Weights of a small transformer language model.
Size: 11 layers, 0.653M parameters.
Architecture: RMSNorm before each block, rotary positions, no biases in attention or MLP, untied embeddings, normalized queries and keys.
Each number is 128 + 24 x the weight over its row's rms, rounded and kept within 0 to 255. Layers, rows and columns count from 0. Numbers have three digits each. The size before them is the row's rms in percent of the matrix's.

# up: layer 3 MLP up, 192x64, rms 0.434, rows 43-109, columns 0-63
# down: layer 3 MLP down (transposed), 192x64, rms 0.405, rows 43-109, columns 0-63
# gate: layer 3 MLP gate, 192x64, rms 0.434, rows 44-109, columns 0-63
up43 098:152131147127172138135139151126116155097075101104091098175145175145142133099108172124162137158132166127140137114145115131161097163119132109134099149117127134164131155165102106109091137121117114
down43 098:129120107094116134136107145135153116110114156111108081098094093075088174128130127052077120127095136129110123133115110127106136103121130100109139109106117122145124128137148083144115119119102090
gate44 111:117131148107102133112128119097110164112121092108163155161139131098124103135172136158154137127115152111117147152134117116109124090129127096108132077065118129161137150158145108133106115061125094
up44 104:146140177099147089094121098104078104120109127130089156151121118093118138170157115136165129108117125134104140133123153149123127129131100114166106136139098142130124102146138112079090150079141170
down44 104:114120122121089169126136116102152132110128100141125096164158136136127136162141149138179123100089122184128129126112100124142122130104104077090107087105118119132082121149166078123118121094124130
gate45 090:147132130174144142115107157135080158096159141166129138087122163109161135128124177136158086126111136075122148158116108111100126150126092123150142156139145122149133150080104129146096115151130144
up45 098:146124126117158145146095155136099136119141133121117117083115172117146115099126140112148114135075150073153125086163089116097129117144114142110089125160104140153107186132117138102138105164146150
down45 091:124129125161156092137126114100176120155135074134091150134100163110154111112168115118116093193113126104149129104123103086120124152148134073135127161128163133106148128143139127129153136131125157
gate46 080:106169148122106114157108170124148123100109118119110109177160104090106112168130145149132176155134169120110124093133113147133125136128160116120133111131091102188134147121100140111133073137113142
up46 075:140114093136157148100139098130128086171130133176128152103092144165144139111141104119131101122113099145130146157109151108104121122096119140114114133127156151069097140126126110141161195117171126
down46 081:111146117149191116124095148083165145097123141101113132131159114085149148166156100111117147122123146089130142150115122131099140082101154144143173118079146153132143136108119136084135135126148118
gate47 088:144111146129161117118155125160167172101103083087141130136113132127183082094168136139123123138114112117161093156099140105136115113164086149127145115173143111138164106111108138109124131111140143
up47 095:152148131154165143111123130145137132101125130144133093090106054124137154132150109143145129140120123131125166071151128120120113122100077135090153103118071154139107149160121089160141116121122117
down47 091:118116164173134113106127124175177133118165142103123126149143089083133093106099091159133105094106124150104083111152103127143138155153141124130154115136153108160099157113090124144110109125147113
gate48 105:120127117126126085185129083110102140129130101146169112137087156129156130149146119128144129166112127074117111123123150106153136105173150131156135071114125112147165152105107087122150128128101150
up48 104:090121136157112117176105147106136130120128072107110130171102116100192091154097071123163161127122100132121143099120102121139124154167111111143127113121114101129153150140133154143141123111130147
down48 101:129106148088148142134147122154169124151118113125115106163128153101185131120128144096164072105126089091135123129084118117178110102141109115121132109137136105078153165088131126122136109128142138
gate49 103:136124168108113123121132123095116133127114136139107148145130106146110109102109114123088093146157097116096069151133142106119123147136148128121128103151130072109200170107096128155133164145169128
up49 107:145110146164133154111143160154120090129121148094110154188111092137098137145137113118097141129151130122154108118126150121138089111118152133100155074118143090164190130079122147127118118128138113
down49 101:132180144096163131095090148138127102088071134105131091142083155163085126136147129083142117139136121128149128119126125140152104104124142125162155122144143148168113145112102110158163136152145127
gate50 112:142117142147097140122126160107126136144136107170130108142136132135149121112135134091162103160128103128097159208110118112112111145142110109145119109162133152086157195143102140132119127107172106
up50 111:130097156156152097112177131122126158134141126139133113089153157108159128176156161111158125142116115122146145184115156160103077114129105113172141143150127098120124145126109119117159105132176114
down50 106:150125100116138150148084140164154118134143105139160169157145144102106126130114097119101128140145137122138109080161142127151139124158130101163146135113131180103105070134149115160089142163089143
gate51 100:096146099121136152058117158128168097138130145088142113180124136104117110149116117130108155154120129146139197131114127157116108156123137176106089122130109145139137104140131163128120111120147159
up51 099:140151111179165133154165130098136150131100154108101189170104145159134130095160145095122108089106151148149102110132115126120115120108104121136160155111155130131145156121099130092140086103120127
down51 103:118104128102082157086077115119114108140120167081148106190159108117130145105138150104111161159124135126139127161131148128115103178083153153096125118154108139135145098120106134124127106124132132
gate52 109:108119057126097103106143139174114134122138121117135121119153081112125215131138090139133146122120125138095140142122134130114069160113103133123151126156171117139114126121099157118133120118135110
up52 101:096137113148075132123114114127112156071125128097104124117115126110102161108110080127085136096143130120074088145102133127149084147136110150134140152150149103158118078135099152109137132136151129
down52 102:079078155083148126147116139122154150126133178142125156081134097151173147150113139122125132133129135103121081146107099133114156096129114122162103115111124097128127113169154141154091099144125149
gate53 102:152158116139102161126150149107095126145136169115067141098147125139073126113137118121095125087120110141184143140123165107116114147117134157149098153092131115121097126132105119112076095114113138
up53 099:149143095127138134162131203143152120125092106102125090143162073125132148152119106138096154146106113111130150099152119118128102117122107131146119105144131162158125127136125086114136098138077084
down53 103:123164118092122139143158098116114149125083089108141105134126131108145146158105093151101144130090123098111138142113133135126133146159155114145190150127097141079137093123155175183140134116134134
gate54 103:147153161185133136111159110117134196145142120144139087110140155105150156152130160123108128098152070161161142141124156103126163154144122124120119156117148139144133130099098157137128109157146145
up54 107:097157152141132125130137119065129147118143135133154105105154152114142122127113116066129080114161125125153135162088154117129143169116140116082094130120138152106121183124099159163130147132128151
down54 110:133127082166139127151129108116136141108141130141138127164144110083120178150137122137141113128162137147127122144150188096151152172145112140117137122136161128086096110101148142145135118072146183
gate55 092:100130118171096133145119137133132151154142092159181097122142138132099110149135164143105093150147137155093140110152154123116158123161094132122164176120123168143143128130093108157103131104077131
up55 093:129149130123120084166108122120111109112132159183167157128122096137141177082126149110112121154127142176132128119135140080129150115091091138141134144158084139108109112109122109122093165127096118
down55 095:129164120122146100125096145136093081116093133131080121107124130142093140144094140123140129150058156151203119134146099147106141103117129095126106143132113101111127127136165118133109097098125128
gate56 094:143183110099108118108141124102120141163158145131090111126143168130124172114108156167100142126122143169176151118129143104115134180099126129104121138170112124153077106139112121107132148130156155
up56 100:119153097142132093090130158130120107159161114149153122123149097130189136133131117146123151117161154152133123137112144143095128188081123107077147138160122147129101141081111146171111136132148137
down56 101:105135136131094128168137097092101081116146135116091122155158124136125092124087124129178171150135135153120151111138123168085124183117128138142138099146097135118137152121127094182114127103131133
gate57 108:099109068179156155138111162120123159131151104131122118113135103154138141106117142130085134155103075126120172120136117128119118118129086143109129109168122113138110134156088115123115142197121126
up57 099:142156136112074119112112135147137122115113136083086124078136140108091156117131148150147151074128154144103118123113134124120113102142157167146150100100152167133117156118173126148133110099079112
down57 119:167134086080116106128127123141131123109150136108110105136137176136097125162099140134157069133124144171141126117125137089128145113141149125145142112097128149120133150151159103124137108055128177
gate58 104:087142090121102115124103155119101124105133127155125110125116147100096137115100134118145114121159119147158153173120121161134104145204088090132129102149162121120132132145151130165088153132100090
up58 106:166107139148132080135155106133096115121107104133120139143081094164165149161121118136137111149109147147101122144131136143106135139108127100165125105136118139128147158134147151118218143133155169
down58 108:144098124104168148125174130123110117132084116121141088133105157185161162140172127153121167113093151144152124099172129160138103129102116116116132140135132111118140166133147132100131117167086144
gate59 094:116172128123127091110117139143145107185139131140086125111123114138119136142145122125091159136174154148156139132098102104086111150106141151119118130154127173099131079146084150150139169100147154
up59 087:119105121160164150138127121092154120146139114142122087106148158157131123127122137080142101145162095114128153121086114144098130138154120194123118149188134148158113125107107121154091091107138109
down59 095:130142116107104127131085140124110144155112131154121108105144128203147115121140094147143194164134115119124129151125115121122146094135162165085137095152100140119095112151119137136159097148171109
gate60 104:136133093045140116118124127154131113099137108133119150129160079133128128115130155146127128182120089123135165149112103108114134135119113147138121122130122168121156103189124137109141067122107145
up60 107:168139097127130140119132169138148176147152135115136142093137128107123127109120153114139072131101081125162174163158124131065115118115129149099171148150096148125142143143153104149140129119107142
down60 103:089114136150113094148152153127164135112141124157114174142119109129130125125132121082136146107132134137137081124156103092180131146130091133123102082120175093100132128124136112165080155149163125
gate61 097:152143131157127098142115120109103109159142129130147126128136123119101133134143149120188135145094113067135099158114195192112150151118153141159136125130104105116122096133140109146087099121143106
up61 091:153150118134121107154094126105114127176134113116120088125165120142119147133139169147162150155079108113116127147101132197170175125133145163174153130126113079137130106111140135134110125136119125
down61 098:096182154166111126159151085158105128071121142087104101138104127139184130114135117120122102168141123118131136129134102128146096133142138139131149118102150142118142143140160138099147137140125197
gate62 105:163115120133120149146121086123113111111121188164115139084130131135084182121126137150127112120140134060101152129133114124089115102098125130134129182128127144147133111121078134147141167112115143
up62 107:100148101127180122095117148146133089150127086066087129138151152134153110144119118166145133162137132117113150108145104141144139156104130131152127132099078121151144144107141155137112093120138072
down62 109:141134155149124137114117153152122104131136075112072109144171154122160162125133157132151135115133116139069151117137092152095091110137135118101122121101088110120126097112140132122092143075116095
gate63 106:144154122109117064147144110114129112089138076125126118111142080134122135138143131153144177145182117168093138122130128150121154159134138092142131111125102131133130155087105154128154144167118085
up63 093:138151125130117095151159101122129090094118073145164145112112081145132145140130134167141134133166090169094104122123127174153167139147133126138101144120135121130156156074116151134132140164112103
down63 094:122141127152107174105162115147131136172113149110122138121126123137113141085127098092146122089072132164178126181144149106131108152105114117150139170140167102136102115122145115145152127162148107
gate64 111:164115100121170171138140135132128156126124106123129116133151146097088159138110119122080114098082120113158152128134143117141087093146106119117133171092109105099126111176161114113144110155176132
up64 106:112161161118123138128085094129150138144137129127121123176134142127124138189132099149096148138110087126140123132071111155131115174098127103146150157161086147158119131107092113150103116110138092
down64 104:170080145155171121125132137142123183114129078148147138079125115162099129151101101131094138151141141162156117101111124098102119103114091124122146131099116130103112107135122156115129138123157179
gate65 099:104152113090157126139134151115105117157158108100166146101159174152116086133148119152135106093111098143168130150152145118132140131111151156111134081093159140093161148176116128113140118128134162
up65 104:105108131098157125142085177107097215138121127154105094155113120139120114131139129103138165171135118140100129116100128132116124144115126107138153154152119094142120100128117079162127142111102105
down65 099:186131154119124122138124146128146165133109137125159131134142141124147125114112110191161167123084133126112106090135149104105183127106134111157132158129144138090113102089136126060112120126106129
gate66 110:126191115111126133100099085095163124111146124160138136115100106106133160101099118111096129131154093127137102106117138110138152083161126152147099167132120092092145128108131123141106138144179163
up66 123:115106198163176164141180177150099127180119161121125111156125120130101096143144093148132122154111151162116134134126120145106123174118131147108148089131128149123126145138118129133106149117127114
down66 103:111128152144104120159122109169112156121105155102121138131132103107131085149138140144120121100154137127139142104160126108157084148108074159068150142138147083105149112172103115135110101169123114
gate67 094:124121151110161140078129143119136156157130166082125113192134122117134119144123110096144191136102087146098147104141136123121102132131169157122128135129139169076130132155104131117134129130094160
up67 096:134080071119117132166111140142112106098115112131114147133101146161171142123117077101154137139141150145122157113122154169172142123118187117125154093150141149165125145137110152120098122113110136
down67 096:141153134115118122114128135128117170113142124112126111155116142110165153150185157135135156127083106122134091126132108093160117149146088146137101183124141128106117195120091101098166123153138127
gate68 090:134127093137163095136106123172106143126108147142113100126105140136154129133142122057147119085133158183108125109138147114128075146161113111125164137165136111158105104131107149106126150118092108
up68 097:179076159133119131137116100128122167124113131137103104106097118120151123165123128127120087098128112082064118117146136108133146104128123111118106129103123066110169150140138095133149143165134106
down68 103:137149100165178164138105095096085128097107098136135121115094133152099117116155128140105154124135105095138125110131116145118137129157164112124120102161127167107092125101107162142127092096153077
gate69 089:093121142151095154132183120080109152112120143141137179139148111152135097098137129107152142108156171136151106119164119141128144129130147134116107132104151090178153127148097187119118125137112155
up69 101:078150142127171084167095168135155103138138111125131080110131113099101137154143145148127146108115104115142152125107125102071143170123151113120132119136107119087103131124115067111124150112137141
down69 101:088129131123139137149053119132177134119167125130122088125125113124111141158123119116116152113128104107130164163103149176091089201103110119156126111131128144135158112117126135135132152103120116
gate70 089:125118087164149119122113148144122076141141158139157123151110076128133148121131099133107171083145116090114086145126125127162117085153154132120140130130106131113153095109126157068115161098137125
up70 098:124100156103111150104122131115143164086105086131071146117153160113118143154103156089124108150105123158141141084133125121135158126078118138151126138139105084139092148160134128172130103159135125
down70 099:105132121108121139123134108158137116117124123128138137137113121093168115159172143133164120143057092090149139113112132149096116148146128137086074068132110132141106125135128176084103133115122127
gate71 102:153158155124078094126116151119134133155143094107107107151146119127104174143151158093102138106119134102130085108132148058134132139146171182128100132144108135128134120158127159116122111132096142
up71 098:111135125120176136100108118130097064150152105109169099139105129137124124117090122142137138134134134141120142136123116141138109161078063105180143181137127138106128139103098152149128108098123109
down71 100:120169100088136101152152141087149116081115140150160124141138148148146093149092122131136138085146115163128147120142106141101119130151077131118081140101155155109171154130133129144132120179147130
gate72 096:111161134134150102136122099107166139098052144117105089101174113143129147143135165148116104134136145088149105094119117114128129128155088137101111143119140093148105144136121161099115158093101119
up72 096:118126131123139137150144102117137089127136139097113165143127168132107086103145086149153154101133107130123095101110120163137114139137172153115120123074135095148115155204137126133140133122084155
down72 096:114143130117132170107178111182133117140083116136132070175144107136121099156170142149128131107118131115143148089147115140103133130112146131119121128128110156158141138120088088177150167114110122
gate73 102:144166138109149121096109148137076087148129121100163135163139132125054155124126144139153110110132141136156112183107138121134140172156114171128130155096152125121141127139149167121141106143125156
up73 096:110127130174104141108118177127128130198155129100129105133095120111147155121151136133106144132084167106130148152141169180159115146103168110120129144111108104152116120109119109147124110139108171
down73 101:176117113127182121130140100146111105110117129105091158104142135122115158157110146100117152181135114108123097139156105179121156170107127119152094145104100128099093100135114102088120130140132152
gate74 108:164133109129113128110131107109089115151135117105134133169052123156173108109092126118147086135156101147114132130119134134131119155106134160157161099127141103121134160122119098111097071145157110
up74 099:135124112137107167083136088143122127147155183177139084131124155126128142129128126165119151142134113132135201118153108153134110116130135129138119114101101137119125167157139105093125082105166105
down74 109:156127119159108121191115092185086124120134088122099155141112108137177126140116100116102120135154100115123126122138134136114143109091082140102136127146117110127145167157091160153095152110137129
gate75 103:091089112170134182111087121091132116115100103160108200144114105129100119130121104100109110115130105117090096137141120132121100139132123127133116140106131103121150167132114102165159149128166115
up75 104:096080113182113132107107142117155139130112137148125141146064111137132117130126128119141152105153129122119077116138136123125086121143110145152153125120133102120103128138060102175163169104140102
down75 088:086109137138130141131113150137132102157139128107151133110148129169121097130124148129132124133130108130132083137136098125146115156136112078158096132134147128129111160137122116219117140063176113
gate76 108:129126131132138106123115097130093168098136120150096088125159110134123129121129148165078136193135120111079135113097123122110140104150124091180144114141082127096128120129080106137150144158125140
up76 094:116111124173141205110160131103127121141134136135125143113113163088107145093143123109101115084121108117123114117111103128100110148179118171134140136102117095153093094103124143130108122107159089
down76 110:139145125114154148120082155103128155144131167158132138185134142183172142146115140145154135137108103187072137135145161105115143138171108129160129141121114110128140139153090127118132112125100133
gate77 098:113128118095161122098149114109117162069092121142113114100100127125133092154117120144145144121165159126119106101135121133140143102168132125183091154150158115175092138163122142095152121100114111
up77 089:125131131148177131101149128101110141074125116118140161111160146179149125128090129136099137122162139157136142111093082147173124110119149135157105139125127091139140152159120171130125170105163152
down77 096:144188159124092123132138155091138151128120091094158123187093114134136144166128088095147137132128109164153133140104123108109159128096125153132109101064121120139149124108132120146095120127127141
gate78 109:130142175155149114092134136076119105122125099145108143160127103147170122162086106106123113122128131105131196116136127146111132133144125117127101100124100126100157111089110133189175131128122134
up78 103:094158149168107111099123139121092134125155128134120169138104079169122151150101145138204105157137124095133123128111111111136125123135148108085158132081112127142104137119133170100148122115126102
down78 106:149130106136120136151148109120157116111140180090177097136115149145130166144140126165143134108113124104133137129106135096104114133106142119202147169140113106147154134130057128102144103138138115
gate79 094:119125119123081141132152125102110123133115093120146130184101144153105123156157088133134147090138138165176111114138076147109129149173176133146169123118136161159135131127113108114119087123125099
up79 101:128156139155112149140104129136130141148095130158138082110171106149110112096137162125165125142113099085111111083092106101188149122156113121132090116123159142144151140163128126113143171123158119
down79 103:097115132175122116124119152136167118130127129165145107139113124124106131100129122133114145126104101117078057151118148138105102122129158137096159172114137080084143121144104150127095143075142132
gate80 109:096154096124160112130141135121131086127104118082133083119158154107167114156130150140134136139078125162172104097143130144178121129156180153112147109124161147131147136142109136090135117142131100
up80 103:133147135129141142131098098120147072063088127115137130151112106114108128162109171102135141122107093107094118119170167131149131145129176109097122139126113157149126138121129117109126108127163071
down80 108:176140146124171096098134101085091070166093135100134117144172113154105122125111133148112124122130104140116127077119134085131121125147134096150114134099123140154124109175158145116111120115119100
gate81 103:145095155115143124129169128132118147167124146141119135147094190094118117140166131148130161094143110100132130172151139172156104120141146126107125144150166129132166120112096074129136151082113132
up81 095:110136164156115162134140080107119142103144122128156169125130105130141122187148133098143100138131116152088159103129143082085154134130156135122139126100106102102124123127142144188109103158164121
down81 102:104124138138137155105104117154137127137141160123142163165170083152137145125125132124077119119071122133103158167124098059130132144098101121130152124104151140120121145151128101109115147111097083
gate82 104:122144112111152113127077123134099104058125129137136089111091103113130149168101146148127102123132135087111126123131149140179168080137129101129093116102078135109164125141117119139149115108136120
up82 104:113163144165136154151130140128150127153106131136127107169195152139143121113154110138155152128101135143146127141124125058112105159083096135142141163155156089161108137138120138099103133151134154
down82 108:134118114126110095118091067117152143125078124137147095091126114148150105119127143162156113138149137119138134110143108154096128114118101128124177168104130102107083153137132145107147132106124058
gate83 099:137094122109129150106164120121143122092151090130146131104133122189131206153146151161128152127127117130161173170116150133148132110142112112135116144113118073123150138109103121119131135178129126
up83 101:154108148092121123123136185134141150141140129146162117153125095142131200144144134114191151128088121118145131157074106113136109127138151086122130121140125086106158135143126125138152121156157115
down83 106:140098151107064144137139171114123146162104127142110127134115114163181138132130093117118136153131153142158094148089089160103080113124150097109099145133090110112117130124125108134147148105089144
gate84 100:143163180115137106083141125127124082113132087105152130127118116083114105155122128097131138083110144125139157194119087128132089111127128131133152125156106102123139111146114108112144178100135150
up84 104:107139093136127109088149123145164125164110172120134141113169144148150125116122156132115103151134148112157094097136120167129135137097130162130160137131114172106068115080093111136103116170112140
down84 100:154168135118159114107147112139109114184163137120091147138128132153123154147118142109073141133123144081142130114136131119129138126121115154117133178123112184133125117099143119069119073110100108
gate85 108:164109144125109122104138120115085162160134134069097108118098180118104115148129139150119131121130131130129147158151085121115146169131134144120113174142142126159163169148116161163083111111104116
up85 108:126129114142149151139118118143120164090108158124155106109116161115173090151120125129130119153107115138132079105134154158142105145114172125106140146157139139156124101099095131191125128184125084
down85 104:130127121108070113129133108104082113144124153109115090136149142114144141095156111131135141129128167148148141133137120083130138107097157113116137145135085091172160140059165135088105123149130130
gate86 093:141119135118155130098112159165097136121158118118119095140140137121126098171071123105113116181122150162089165098163124109126119157129119177120142119148118140144110137132114173159132084164115133
up86 078:060187113091079123141119097145131095122133109153128151151113111165152123083158112156146127109122139122154112134103149147117155114129126122129108110109119151153129174124151110121124095093150098
down86 098:126134119164128138074125150095097134115099162091119084148106112093126135138148141106133108155115095149168121101142142122135149140097092145123153102150093105132103155121160179136158130112082118
gate87 091:150130098116191147105146140105062098123150118110108123146154135156122126177132132123142119158152127135110144130128155174152095135112159143142135117106200145131081113137103130129148128138117134
up87 092:091108152131095121159074137129198135141086112108141127127132129094148143076130109125130109124122122126157126121139118107088185134134119121110094146156077145141156147101149141138125144157139108
down87 090:136143146126178115103128162129168142124155118164117113146076112141150116088146142150113143123089120102137129157135150119176110133115137147154183110147067152115135152124076126113117115126114145
gate88 091:093128102162082087148149115081156102107123083126096128166169138126115144116147120095125125111109158098151080138089149113094140100151150100106123095134138128111145142111136128103116148148154133
up88 090:084165099146148106157126114152155091118122098135093115125174114131141129126110062121107119103162178147108129114074125149104124157153135117130103110093136173114125157102127132125116144146132134
down88 096:105107113113144120137149205161141156131127144146157185136136118140163126139141123134127127101101134132088145151116126120114122117159114171126156165153126123128110136177124153170114090177142147
gate89 103:119126131164150093090129153118109108167127129128151084112140129134146128174109136139151122154122094121130161142132103183110104142119125107121172126107123134118132175137103152155179084138171099
up89 100:138167152081127151163143080158143148143119123142183175122157117131147088120130134163112131138137128078156121102084136125108137085115108147126137088125106158157111120119136105113113126165130115
down89 104:144099102145153131097136109117126116136179147120107111154132166148182119133174142137165122128098130140114123122121079127070127136144181129123085141153158126141097118121136181113126154119146132
gate90 106:161149152178127108162117139168124116138156139167147146090156142121080134116143166162106106127149129132127118108118149099105082104153167138104106118084142109096133112093114105111142150143099130
up90 103:123131103087149116132123130136154121127104166095131101127125174143123141126088133131109158140122172115136161150104126165154175128152097149128187172148127112167100122167153139113129126107146164
down90 100:112110126123102138154142137117168119148154148180152127129131071123130137153140140077105136105104105143164126098157136091128138125154196172119118111143136127176151101131118106138110117140155145
gate91 104:150143141126118126084135149128139127143118149162071126114122161103112150162121124131132168085127108150125122116139094108139105167132093098153121180146139152146145137088069156116130153093117153
up91 100:132100133112145110147123099116090126147139137138157139146116127153132101103157085156109116171153173099103090143093145124098163139083156142137120091112108135158103136110142109125108165164158096
down91 106:182157117125113137110175168062160110111160141106073117136130134124129172120143158116123115149137100117093132136116111169114104137104147137151107146126068160129132128125122125137142157116132142
gate92 100:107120137119161147097157124108096114131135138152099161137121138107147080175078119136091156110145133111145102146092146140137131147143151086128151078146124147087154082105111121170128123117149117
up92 105:143095122140103110141115113166186110104118120110146154113137121117093164091173155096154108136131103116155157111139104128113131122101087147128108164148119110174090155133139143098108106095104106
down92 084:106089090171109149120107103120134128162132125137139129115138117093137142157100165156134139092091114125169098159092110138103153136117116141111094094107069134123155129105125143112129065120112126
gate93 096:152124131106162129147084135129157162113144126150124136114130169134124082110144112115148156152136176113149164126177120122129143136169123121150032109133123115125113121140118129137146125166107143
up93 109:107114127133118102132147129117136117143103126111102139143155107099130146118170117125112113107145122143155052118108102126157129060145132158120150130131106133167134136138145110052089149104098135
down93 108:119109103128106160116117115098150149167118096116144139129142142193098118128120108117150152102134133130100089115109153080143131123182113128121125111111148171154162158136107108092133133183150109
gate94 100:133125121099133146112161111124167120144121117133130115125165087139103138172155075101106137114081127131169122133139142076115131117195137102112149116166096120127174152139113123134106126116158116
up94 098:107107126100142133148117157144122135130135125063110144154122155113133084147084138163143114124164128144104155107125152147128136146136105132132124146106081102161103122168144135104164065142159162
down94 108:148134171153156152091146134121127084115119088149089105149150109153138135131100114136125157204128159132119115139103111126168120113122145125169165137160119188118149113138139139130118143104119108
gate95 089:127082146115119169166145087149154149132121117145145114124119134104135110114149131150113098122137133100132109094143132131176133134177121114139119190137134106123117097174121124082116153172138078
up95 092:094122111172121117167113101137140117120101124130136111132146109108130150153130139098143111130154088142124147081143122116131091103149136112122146139153148108132133113097091075044138143105146085
down95 097:051079102147150162158121114120168125089115151145150138156142110122126123168120138154120126142147104112159166139146116134118149098094119139137119142154084116141124164149101122130111140144082108
gate96 113:163072131101121155119122150118126102124093100144096122114124119115145149183129108114148170120066116106087148163141118175105131129146145114154146113107152120135142160152102105139116097119098135
up96 101:109114143178132151140141107146144136149116137152137099094113127134113129133119126185123137113179126066122173136140102110111125126132108123166107149106075138094126135103114092144143136166101083
down96 102:121110146151165100098108122130099153086107118171100184154107128160128159131132168109120151164145118143137080102147153150111077130120113101118107105099127134130159143107147114109141117122162106
gate97 098:117088149119113121125095095145063159142138147151152098120114110132122153101088119111134095118128137133124130167130078105114086175097144144075125174109147127136126136116136134119127104114117167
up97 089:131126158103082107079141140145116126135105086077088112144119144140145117153114108098172135092117152119168158129116141117131151148099156168117132104142131123081112157135152137100163123128094140
down97 092:137134161108107111119093093134125145151141129146137152145170113163138133107108152093148106157147124147113127139153173147175108096149138103130148134118134109161109123118132090146121141114216105
gate98 107:141116082152127145136152099108117137130094166157167124128138097172111082162139130094121143125145139143158098075149151148110132141152116125147162103138144121170131135117089144164122140096132171
up98 105:144123130144137141098112179138102157145121144164137153131076120118091205138111120130132181121123145125127145134123077103129103121131102095142143171155126133115122109138112177150128101129101119
down98 098:136151143092104148154097128120141135129124116135128101126091100093193168132142104122125140082085148155166181109148127105171143136137110149091106171125135120120138142143113137134137096157109118
gate99 104:161159164135128122123123121122132125174176141154086151121116110099075130146087159166136112118134133098127137153111174121127101164094117144133095155119121113106096145076124137120136148133150161
up99 100:134089126069123150073158119105153114104160102093122117111153105155139151140138117102138105135083144154126145118153104157117115134123123118116121098160163144113140134182146163162130095128135093
down99 105:151122138132135104111123161112103139125075142118173146111086136127140113077122119130166092139082114129134142110153148140092156152113105142135138175098177126105131126143165130168114099137143092
gate100 083:116107115140131118120145150100138106142148102128096145147089109154115117118178122119128135138102165098157151103139112140081104117073081147120116112171125120130127142148089163127112086116157080
up100 096:117140116105103094139097146100117098091109124128129133122133117138108136142129144145132113091162114148106142146140069111137105119169141132166148116117169188168126186126141093101101146116091127
down100 099:157146130102116129127088128151140136130104121151133163099130098072126129111141127129112108137134068139084150152141128113136098150164162123153144146085157125155115140145055160103144113111126135
gate101 092:111134144157118135142135104141125125145138111154093102084148152082110152160126122094151131146092134115106104149115167126155064107108119085110122122151122104134140106131079119125152135089090165
up101 087:117107108094125169122147064147103138113160111157125115100132149125110153142127084126129161123128120093110116129114134111168054108107147116110133141129149121139131120112090091096114087118088130
down101 097:095107156096097142166152139135094103132162148136099120110153182130097100119111118111137147170116123130109129138115090073151139096111087121098126123129096109132088147131122135162138124134109174
gate102 075:154125142136091159120085139124099130174110119140087153127133129121107117173098132096091120093128136123122147128164102103109059142144120107127112140138109153112114114133096128125138122084121190
up102 077:157120184132102133115095094128111105131117122122111129089139119115089110138109111136138107111160136092154098170162106111149065105127120086126148156120111128123121104141097135119132180102110167
down102 083:139154126151096135078140139134127093132141111135178109145126129074153086162109149145123121116146130108132060115112117097146081101106141115136128130139143095092148177123167122136135101132128120
gate103 110:122164169145128114132102162116078150116172102172132115156137161177103147098120152095146108109120120128117155174103105119097107138149136172130120110100135107116100129122130136154169132120096128
up103 103:142131105135153123097147108152149117144135152126134112133143136097178127173153116138108162157132144152105156126158167159178149131088132084151155113154138157118193150115110130135112113144137159
down103 091:149107111120132127131152127125113115139128108114109124107135114092159169109149139151105195124132097153116121119130113131175181097127092141120127117144113137088120154155067153144102182145112113
gate104 107:113071171138156139124111105121117121124139076102107112136114137142124101171129115146125133115125147104139143143079118157058157118115142124173106153071121105150120118157126126140134093138144112
up104 112:165117167135098127113129121125106124161151149112099110134150120151112131121147117142138085102161086126157152172115092118160152126106131149121109109148117105088159138115103139141052140081126131
down104 100:102116146150082128108136127111169134142145114209126107111134161136130138178116141130140094134108165113101174166106138171121135136119109132138116133149106159121148141138149117099119113162151091
gate105 109:143159144122161114111110137122123104095124138111144116088182140161133108101131112117164135134165108109155154143104205118121127129127119152126142146119194129140143102111101127140161088157144110
up105 101:146109149112123160122163093151152127134118159114157112099090130095121091109158150143111123165107154134095083177153112115121139128107139161086108142158116138128114140174156151149096146110120159
down105 101:122143129145133089143134104101095148059131160141154104130133103144099146114132141183125175091120113137119166095107134150098131132154121137088103120127135126113130134082126106146189121137131146
gate106 094:192144113123150087112088147117104120146164084102140121121127137139125148114108131132140127167163204137125171119162135133125094164098134140155124134121122153139148134136132127126180107130104114
up106 094:127157166118152139124129136132193149133138128146088141145112137133151118089099117112127122126092137122131090077129101139172150175144144111088086141135115123116132137187163123162099139137124135
down106 106:093104121150121170116143159120138142105057171105123077121140179127129158112094130145121131113081118127114144116115116137113128152108133127137127103117158127101134147161118115147114199136110141
gate107 106:080148127134122129121127113098108130108109132120089107167124104137145142140141127167108208133126109135120113159133138180147186134134132122158139131117143140134141128116066111148094124130122179
up107 103:126156116124124122116112117133105115127123133094170130117177066108109154133145161141170146116115114133134112127114121102096061131157137115142108094105154160122110133117158107066121113163103132
down107 096:139131111132164139158170119142094092102077161130107107113141104138106144070100072164106126110115141141127131149140114159130127132179136100161115129146104087124117135150131139104129111126170119
gate108 095:137188153099120125094163157131121158119141143125115127097119069142111098122126145119164127120112145114138131139167125135156116089119102133097139065134161111139119120161133118109109078171118141
up108 081:143153110077135150082143125145088142114109163119099131128125080128112120126096162137145135146135151132153131105180150148154090127092145152114133094144131156129086118146109179146138096158110129
down108 098:161094099113154158156140109074130165135122133106166106137098179150143155133120189115118130121123167139129098141135107151146158123116114124083113138130107135116110147124106097138166148161154150
gate109 115:113132164151114145136137128085143117141113103135133082125161140151122131127151163110155138097138125179117145107113133112147152114204098151113141129136121115187168157146089149105162137123132133
up109 120:106148104098125101149135141173108159129125139116128167097124062145110145113114119130124115168106135125133102142125170116112098107087171124176121146165146102097124131102135084149095136140103127
down109 112:165101091095133139170135141103134135091175139136100172131101078146085139119114114152083126131125166084147145136120134139094127127151181124155142110140150101125091132144138120119102128116125140